config = dict(
    n_layer=14,
    d_model=64,
    n_head=2,
    n_kv_head=1,
    head_dim=32,
    d_mlp=192,
    vocab_size=1024,
    activation='swiglu',
    norm='rmsnorm',
    norm_place='pre',
    norm_eps=1e-05,
    positions='rope',
    rope_base=10000.0,
    rope_fraction=1.0,
    qk_norm=False,
    attn_scale=0.177,
    bias='none',
    tie_embeddings=False,
    parallel_block=False,
    init='orth',
    init_std_qkv=0.0739,
    init_std_o=0.0917,
    init_std_up=0.106,
    init_std_down=0.106,
    optimizer='muon_hyperball',
    lr=0.00433,
    beta1=0.95,
    weight_decay=0.0,
    lr_head=0.0138,
    warmup_steps=200,
    schedule='wsd',
    decay_fraction=1.0,
    decay_shape='cos',
    final_lr_fraction=0.0,
    batch_tokens=[8192, 16384, 24576],
    seq_len=256,
    doc_mask=True,
    train_tokens=80740000,
    steps=5573,
    dataset='wikipedia_en',
)
Each number is 500 + 50 x the weight over its row's rms, rounded and kept within 0 to 999. Layers, rows and columns count from 0. Numbers have three digits each. The size before them is the row's rms in percent of the matrix's.

# up: layer 6 MLP up, 192x64, rms 0.107, rows 42-72, columns 0-63
# down: layer 6 MLP down (transposed), 192x64, rms 0.106, rows 42-72, columns 0-63
# gate: layer 6 MLP gate, 192x64, rms 0.105, rows 43-73, columns 0-63
up42 084:487567522544502568474580487562446456550586561489525400506503418548521480467395469489435629581505506480521493433471572543527432456595480508472531542492458576549545483458477511574518514496455529
down42 088:587575654465500448462508368455506502557507549592522415540545394461495550535407518492481529554507493522501472510453523533557456509537472547466415536475488462439555515474461575512522513510492517
gate43 103:461524388512428502564552535545484516427443591581456441474546529494507575467473521533507476514505456604451503519480536558590438500513429505443549572511519500571579511528365546498493486456447516
up43 099:513566450551387575518447531523485524461494453518489539557521520530525534506518505519606543525423463584531457428520606553561443554524471506502604572425401468552493542474507497403506488518459552
down43 101:479559345480498546564549446479474538498470518510518385489476551518510468474491469534494511562484444548461538477472515499633450445477515551563406522440477461647508438537479466490530528446512455
gate44 141:449517555437549419463530530517505518507500437535501512449411500405505554475567465545515414519405535463535473454438571460537537426467517522482409572456511512544438438467433542480412435464590544
up44 125:543420500542419455585406400459467396457569509449524476553511523602453469518448506522563470504515494508548492566559489570415434507505441475488605498586490464522489562487506441437506514511460519
down44 124:533473523503450428507384446477481495437520588449530538528563522529499526431506567426472511575459597528566488548573473489506456586613440523498521567482529544473460520546466453406464436576490482
gate45 079:428520460503510472484458422486393521526555489526444572416471534490534509447506509619514488596523593376471476546476553517616526514507433540586463453549483497512470473479533560453509569511476537
up45 084:550533514479423518581526474501459488372470565494450481568512467473448565556419479464525545466514444620490524500546553540365481535498575546472509495475523475434553516575467513499425403500524462
down45 080:485510507539527551426546556538457559457511454651434520480566492572547516569548499438523480508577547517580497562486452477544440506506546507488477553440507543466450363501556481519461557426467431
gate46 126:470489450523518552542529519555449549448490531588556588466530462580514459522495541508554425471482447439439488530536470621482521433524416558487446579460489597464561550515541596479492485480539404
up46 115:470509517542444456527553493496446503479509456457580535455553523538502435453521588553441426427586465470444472491571570592451519529495451563511506530432512455396561473497461545519443474412617470
down46 113:525537549464540398426453473479550514555436520382478396532529511407516454458457453461531531478538508546539523503496480434507493608525529473528519416554520406574495429390476506514514509500506582
gate47 085:464442600514468560366515559521429498498470511394582486549500488500470498488574557522507511497488563491415599555483512539526487485542464631533594487549528486497512567439472490522460569526492442
up47 085:492543477519482463523469526469564576451508510586367542436479526515500559486467507518499530499386549464566403436490527521413426512464476394544450512421473513517516455494486448464520446620476552
down47 080:563461438487479567483440559519499403441542560453587508551494510546492480472566512476455589500446456549520603554573582505538479458533447620553513567477498485444458526406483523451452568488505522
gate48 105:479495475494498533498543446511476436531547551431465419552505436511426559511563581552426475583512461579555535488527444520440565563421540470516445503462458520540460577514491606562416414441498538
up48 103:485457538475610424482452493556541550499450443608437496407463519467502455429478498502522546458414541405467452487490506473534445403506442494503567554504544473517461456573581442440528581529501448
down48 122:506472516439487444397415506559480534512461484592434402413498619511526515503477508497513495509385464424564477586404425496457555474460520540536548483485530433502495514543563512440497571500513492
gate49 065:431598510473562554497475521497430533425491552499417432499579517551520476451487451445581562502526579605482471527458464517424538520532560508576525502511462442407465465401522524534432427545486509
up49 080:547511561521505563480472549416402461503455521442537412594537515597522458468473425430535528528510427502466555531553529527487585459552509481515570510554433487400462502428500409514529410497470525
down49 074:498500591460450537532484450431406449501500460470549424518488467494530387578447479436509511566532442439434552468502590541491590500480486510521635425507489488476508533457509473443550497580425472
gate50 099:446510477510550428515477470537558514573477496557517410469382513464511470547394469470492389438500547508461436528472554551479427354513531420536529581528485470475505467573518470529448448502479518
up50 101:487499442539549414554464441451522454519440521520540486499407510470566418590422496439476427465531529502468440555396493491414409431545468451481519516487532489391527475549499440552475487572460542
down50 092:549464530509496483509502434443435468449486548404550532568571448439472474524493514505466536565496488489415493421405496416418546645478464568463476450497547485456496512465498550567558429554493565
gate51 095:410418488487478409527492461394448448474426487549422468495499431527529548460472504548520365496555477458555482541440558526481446596547532425459617484562502547469510487540494505518435523500512499
up51 104:575494605426462598470436562568537516467499567447499545512520500495487551546534494520472576567370395519503491447521548534479548474525434404440542492463493488444499528566423507564560497517473523
down51 100:412447473489587484520470558435518505600545494433459492481511466554464412383444478521491429455547514541576508532514556487516478482481630546513469431497514492470605453514448514445439460490587525
gate52 126:548512558612512493537566544521489475573508540490597464453427512537549480467401577477539538510556516445489508533524445433433544416539511515499522466625510557438461482512565464487583405477530542
up52 108:525482590527410510494508553582534468513359531565560568369519524579584483510547529484517531479526497491456463513481468544548483460531513574539536479501452464456513550485573500601539512389479498
down52 113:497445429619525512478539506435532441500418450518392532440500518465489494532496501539531531568455506493563484535534497537436629401459464447433524580463474528589535526494405502463498541444471554
gate53 094:443492429490486456529508442482541508540476523481447455582506497578518508462452431546484478557560452472600534481479605540578576435415447481556531619508417522507463538532439426494438573541492514
up53 098:521514554494523472575504469460440575400508491525536522383381512482551506447503514544528462517453518523430471574469445452479470593583516446461538437465410466517519513394543561440503558445469515
down53 096:531463551434584479536427500422474461457540524447565437432454528431517503515475490493470507535410529479416466492417435449511515551509489490459545514508464618508408514488648563448474539439522507
gate54 099:510521512566408431527521549457445482578516490549528486430510520454412476621548537458553454464533520475473606525476527524417585453598418447452468516477471493555459536457524465486441490483552413
up54 096:562439477495491552413505609436544513461550500540495490479510510571520455411434557536511451468531455472451472487484423533567414573460605576514464533459587577535551417489513524475582541507496505
down54 104:446569519489605465536497439562513514464451522599489467508474515465501557487488475446505635505534452535558616509463505555461539499523397483523612507613579472474539437507484506430469490468483520
gate55 114:479511497496486497515446499424495469484458539486417540544542490553406518516534468615436447502471576382507429490552455551416467470611479397402499524496511489525548524473545557475535451552532572
up55 120:524527504509420476478455475470569511508498405459440564571531510562524560436450520555462433455454521453475497503511466529484468437556525444417523595536556577542554425513526509524636573512487599
down55 117:491535575444468474491546469541478418513551516493531437476484494515532553475536491409557501531565479461500422455438574504529544488537421576596406490547453414538473524528351519564446449493518451
gate56 125:430491559501598560451471536455538535514420397513418432562506431426620607553484462474453506509438491516548487449478509498532512509564471527478402483490522416431518548476468490523508480509463417
up56 110:567520398515415470500522485522421479508550549468529550462550541586422356443561568535521460464491522467498518511488453548411483488392507497510578557499555574510515530549521464447491486485593527
down56 117:516573448570448524514503477566504457465533428462562495543482511530482532498514443578453535519435479519551460575505449591493429530537545465499488587458510523477528574484545569358451423506629495
gate57 106:476531498462447552554416500483551438552435378475444449522481478446472633440468438479564491506480446556484418434460515445490562418464550487542469437491483458427483499500400487534476528465544446
up57 119:565396511500454482476529458501529518477476528481588527524514530554505352522453597559428567447514534462532546597571515513490538510542483553470512533568553515537526537483575453496473484596383486
down57 114:427513574500547464469494571519495516431527525482512528463461472438402557483639516453465499493508536508444483507512471603490475434644487448490541616416479579509559549506519506458553466516530506
gate58 103:523574568400475466585509477524439436525484568509482592474492522542476547448444489380434504573547420534461522451401479513436458545484454574494496540541462427449526436522505464574445513516544531
up58 107:492546494459536492554538557562517492563497572376524524511481489553478555486477551409475473482575429463437481516475448495431512524458488509478548549498507411512445423547420600589540440513514623
down58 099:538491578472530453528508452471483535468491549451631455475579363436504390627523487523531565492490531475561538532553448565495512502532449498550483489516497479479521589554435580540467462526535506
gate59 113:575504489496476500450562458497572467609581490530434456497493466483420464469502558402495454468503591540512475502562471515532554475466603598441511535530492579558527482533522540428440547387533465
up59 108:498471513510554543512559550416551470468513518489542518466477438517554472529452402425528460530529605520526527529543414526536524426414572622421466513466482521532527503472405497414514543412523431
down59 108:496454460548536582512501507446565469454594493510490535451499605494473473537460480480541488486497504553513494503545585456499550437377506516522504392425495524379441424475408499470486386474547508
gate60 107:441484558428489510585493425547507534524540467433486433499489502503525515437463438527539471379477514495502487469561506378459553457391454493525431501560508432504422485527619539560492461549579495
up60 105:531436483479544477489530578425487461397473562588497542494412484496514492547486540454430482582449452564478535487407474489466404492573556487525553525406500491485570474473489493478622585449527471
down60 103:381533498462528422554538467504488517530416460454542431487549498437521528526468448460529501466487414521574534527531534461471486455518557520486333471617492416465493563494462512545548583471477538
gate61 076:540478518458451476557477577609505543518568527429507468447533611548481473508531481535557537428401501451528524451428508564443507504480449537514525399462490431513446569557572559538445427456548541
up61 082:480456500531467450533410513578448420459508479434463417478545537460482553535532493602654549411478490467472471520421468523534463507530459538486495382452513435487441496500525572513504478508527594
down61 082:551500508462452471492555493531566445420424482442472505527498493457443502491582585472514486460536544487491464460594486542590392499481522501474568465334539528484593424522503559459471461473481564
gate62 094:382507412459598482532501543545548586415464521584416510606447445468565429479478491511475457502446523455442549450387495524470519508501458490513467497501621565484488532487470469532539507479486473
up62 101:496532478535540500498437508509378494521477449407454428481537472516525522450459456509617498560523502547505485544515468527527476488455495448601509603372517508549487582565472427478441433508595460
down62 094:495544445530561487537456509549412516572452507421445477470531475454531524453505484499606532475492519540457511543478426522456434422472469484599521602412451512548434575547451405442466483464571447
gate63 079:524445455473511480510559568518541600645466569490456493585538570512521515538469584435523585434478516544553546480521457520534472574495389466533462461472470470534513472419480519395482553470473483
up63 089:450409528464514429580527568501483557515499441499481404599509434514460515449383597504472549607539437556392539516518484491473497526452497522400471536485562540481457504560478484487493480441466492
down63 087:481498442530466552513442500509449511460460455577492501477426469543548550433400500548443574484588395557477509492533484523475553454511481565439542511499576465469503517390520329481496530525527539
gate64 094:444392456567536550534471520554499583577518462447469520476550461458483613524494458451480438463526557484486616623500482521481546425534539497605540492466484598490465528490476439442504475494521542
up64 099:503565562510421502450493421456520444444509589480516422542466458492465418497494537519480585482491495553496391435512502452527388506553491553365525503527588398472542484560496488523537537470521463
down64 098:460532588462535504446585441463472464478494456480555536538519460540501418483530448525516524456557450575557391520538496354512456521499497532382460533565511479410575440473534482521436519499550455
gate65 068:535472418449463547423533465517408543436581483585487445449422473458453516562455522541521484535563521507627521529551498561460552440414392545459501484507481479458508526548480522442461561527544434
up65 065:528595480524560514553553562567488463434521454465421573525560551428496546520471469479503469522489536487459570581558405460498551491543577459445536524544477468566421416500574519402537477480460575
down65 071:502550389518582605549472506594422506440522565543478466438570493566462523458456587487532421546466528521464544497556434524454534455493530504417465430563488457552468472545516506466493418464553555
gate66 114:433449429471520528616461496511473553489516483543571494528534519526438438499418596523483591477398496574479511535439532530529566377474480490567501473523514489472431501560481439522571495525614499
up66 114:579509561623500466471560486573598458570500483451529397412496521528531514470504443409538400572576529477473555511571501494498501480550504540434473547539505511553542497517496573498506512443500394
down66 118:516460576529473505414551423445515501536537574498518499566593523429508520430494424459503432488516492469503502544589396491485518580536580563526480622499440481504582561475474555440517522418505488
gate67 120:380556510490483463451560425411510425475513462531465409637591464610436456526504543522516490544441515430469511470499547508440534522514505553427555465453496507536557552509581497522523550510474497
up67 108:482431556521538514474453419501477552567522556465489583415499452567485393449588556482476441532518526506430446532490456527495525416450511458543512557483501523508593487544621573601498460510507452
down67 120:550406409446539535473504600605411525548485523500529539438450529428551508490449615505471557502502443529569509403532471444527483466505455538553541473549494522470575531418455470522484461441456542
gate68 100:443463623494503462451539424431566496510403531458518556482528554467481558459473500568580472470536467578416541530531462472429454476489569507519450570545543532527481527542619403438483466521468494
up68 099:466529490523471470570452477477495485456424470502498512597453463573573539503486458570561574524555484519567570302549524478449581476460484464492515487476503598478481566529544530471468490451463554
down68 094:429430584539428538411494549491527475443484517456459519514496560436439464564449401522582480450495449519399581491455429473495489487549435472486472548514464585572461559544473411511488463560456493
gate69 094:514530500499468407595532557583527470485490575535526620564409493454535544511516549536476537531523420540476468486514438450489499440511500573596385508523533459489515488449480484488435453549488626
up69 098:542552515494482450475528547528506455445505511503591554522478441441593548555531547564518581416401479465558522395420498416508542462545422492519448435467552526542484477478637506457524497490468500
down69 094:480459518590483489465579557545470524603498480488548574504471479476517492541466393577516477461445575458467470485448534367499496475494580514381445500544571445472502490433525544415534526515453446
gate70 094:440516418633487478533537468474528506454475467530516442456395499514559491445489470508529508448554559422569618488479528498522518380484416509522496502579437453490556533554558566470496513415539521
up70 090:462451551500517499450444421505485537506579484463549422489558544380484411514569464415475487450468516504488468464592398555427512471529481573500478526509591441499528459583494462522540447473516398
down70 090:455520473471484566394570494495580558512477469428476577588562507524484484480504468486528553485514566657509455507590413477491523559502427553464538498481532477502499503449432476587427499541568452
gate71 112:496419494553437484560500551530540473474480447508606515493488489496497520474497471479489516395422515567543478524519517393515506471474468520526517463341481466464500626428484402492590438454554486
up71 099:486524497502466517606487405631543535458501458518552512483464579409576530494514445508544533462433456577530507472514552413503552474492538549582565471489482502433482611437532435526519503545573468
down71 107:520439439486383464529567509582529507424525387414459472556458440395581507517554528481471491495435492472544489446518451484556575533520470539590493486469468451516424538520407473436536491461474501
gate72 086:452486464519440540594398442556411458489481463529492488505480513487404548515443489516537450517469525394422463506522475496592585522576557430474494578402469454484470484468441524474469571502562562
up72 082:629543464466524524497523497515528554489560486506596553505444480485596459464641453522543500492520494647464459501505577495448534507501473486541527455518471578432523530458509546565554503402454483
down72 078:459478461479514572546423331531525488474519545486470448486501592587464505440517624483477628529526553498533474462545547502483495504568480445544540517523523447498451555417468525542455556479544518
gate73 081:524527469432470490485474424512502513518459577545494404531571456447494400484421490509427566553487580474609469463493473504430504499466489554437417487449513464476522437627535513480571567482545568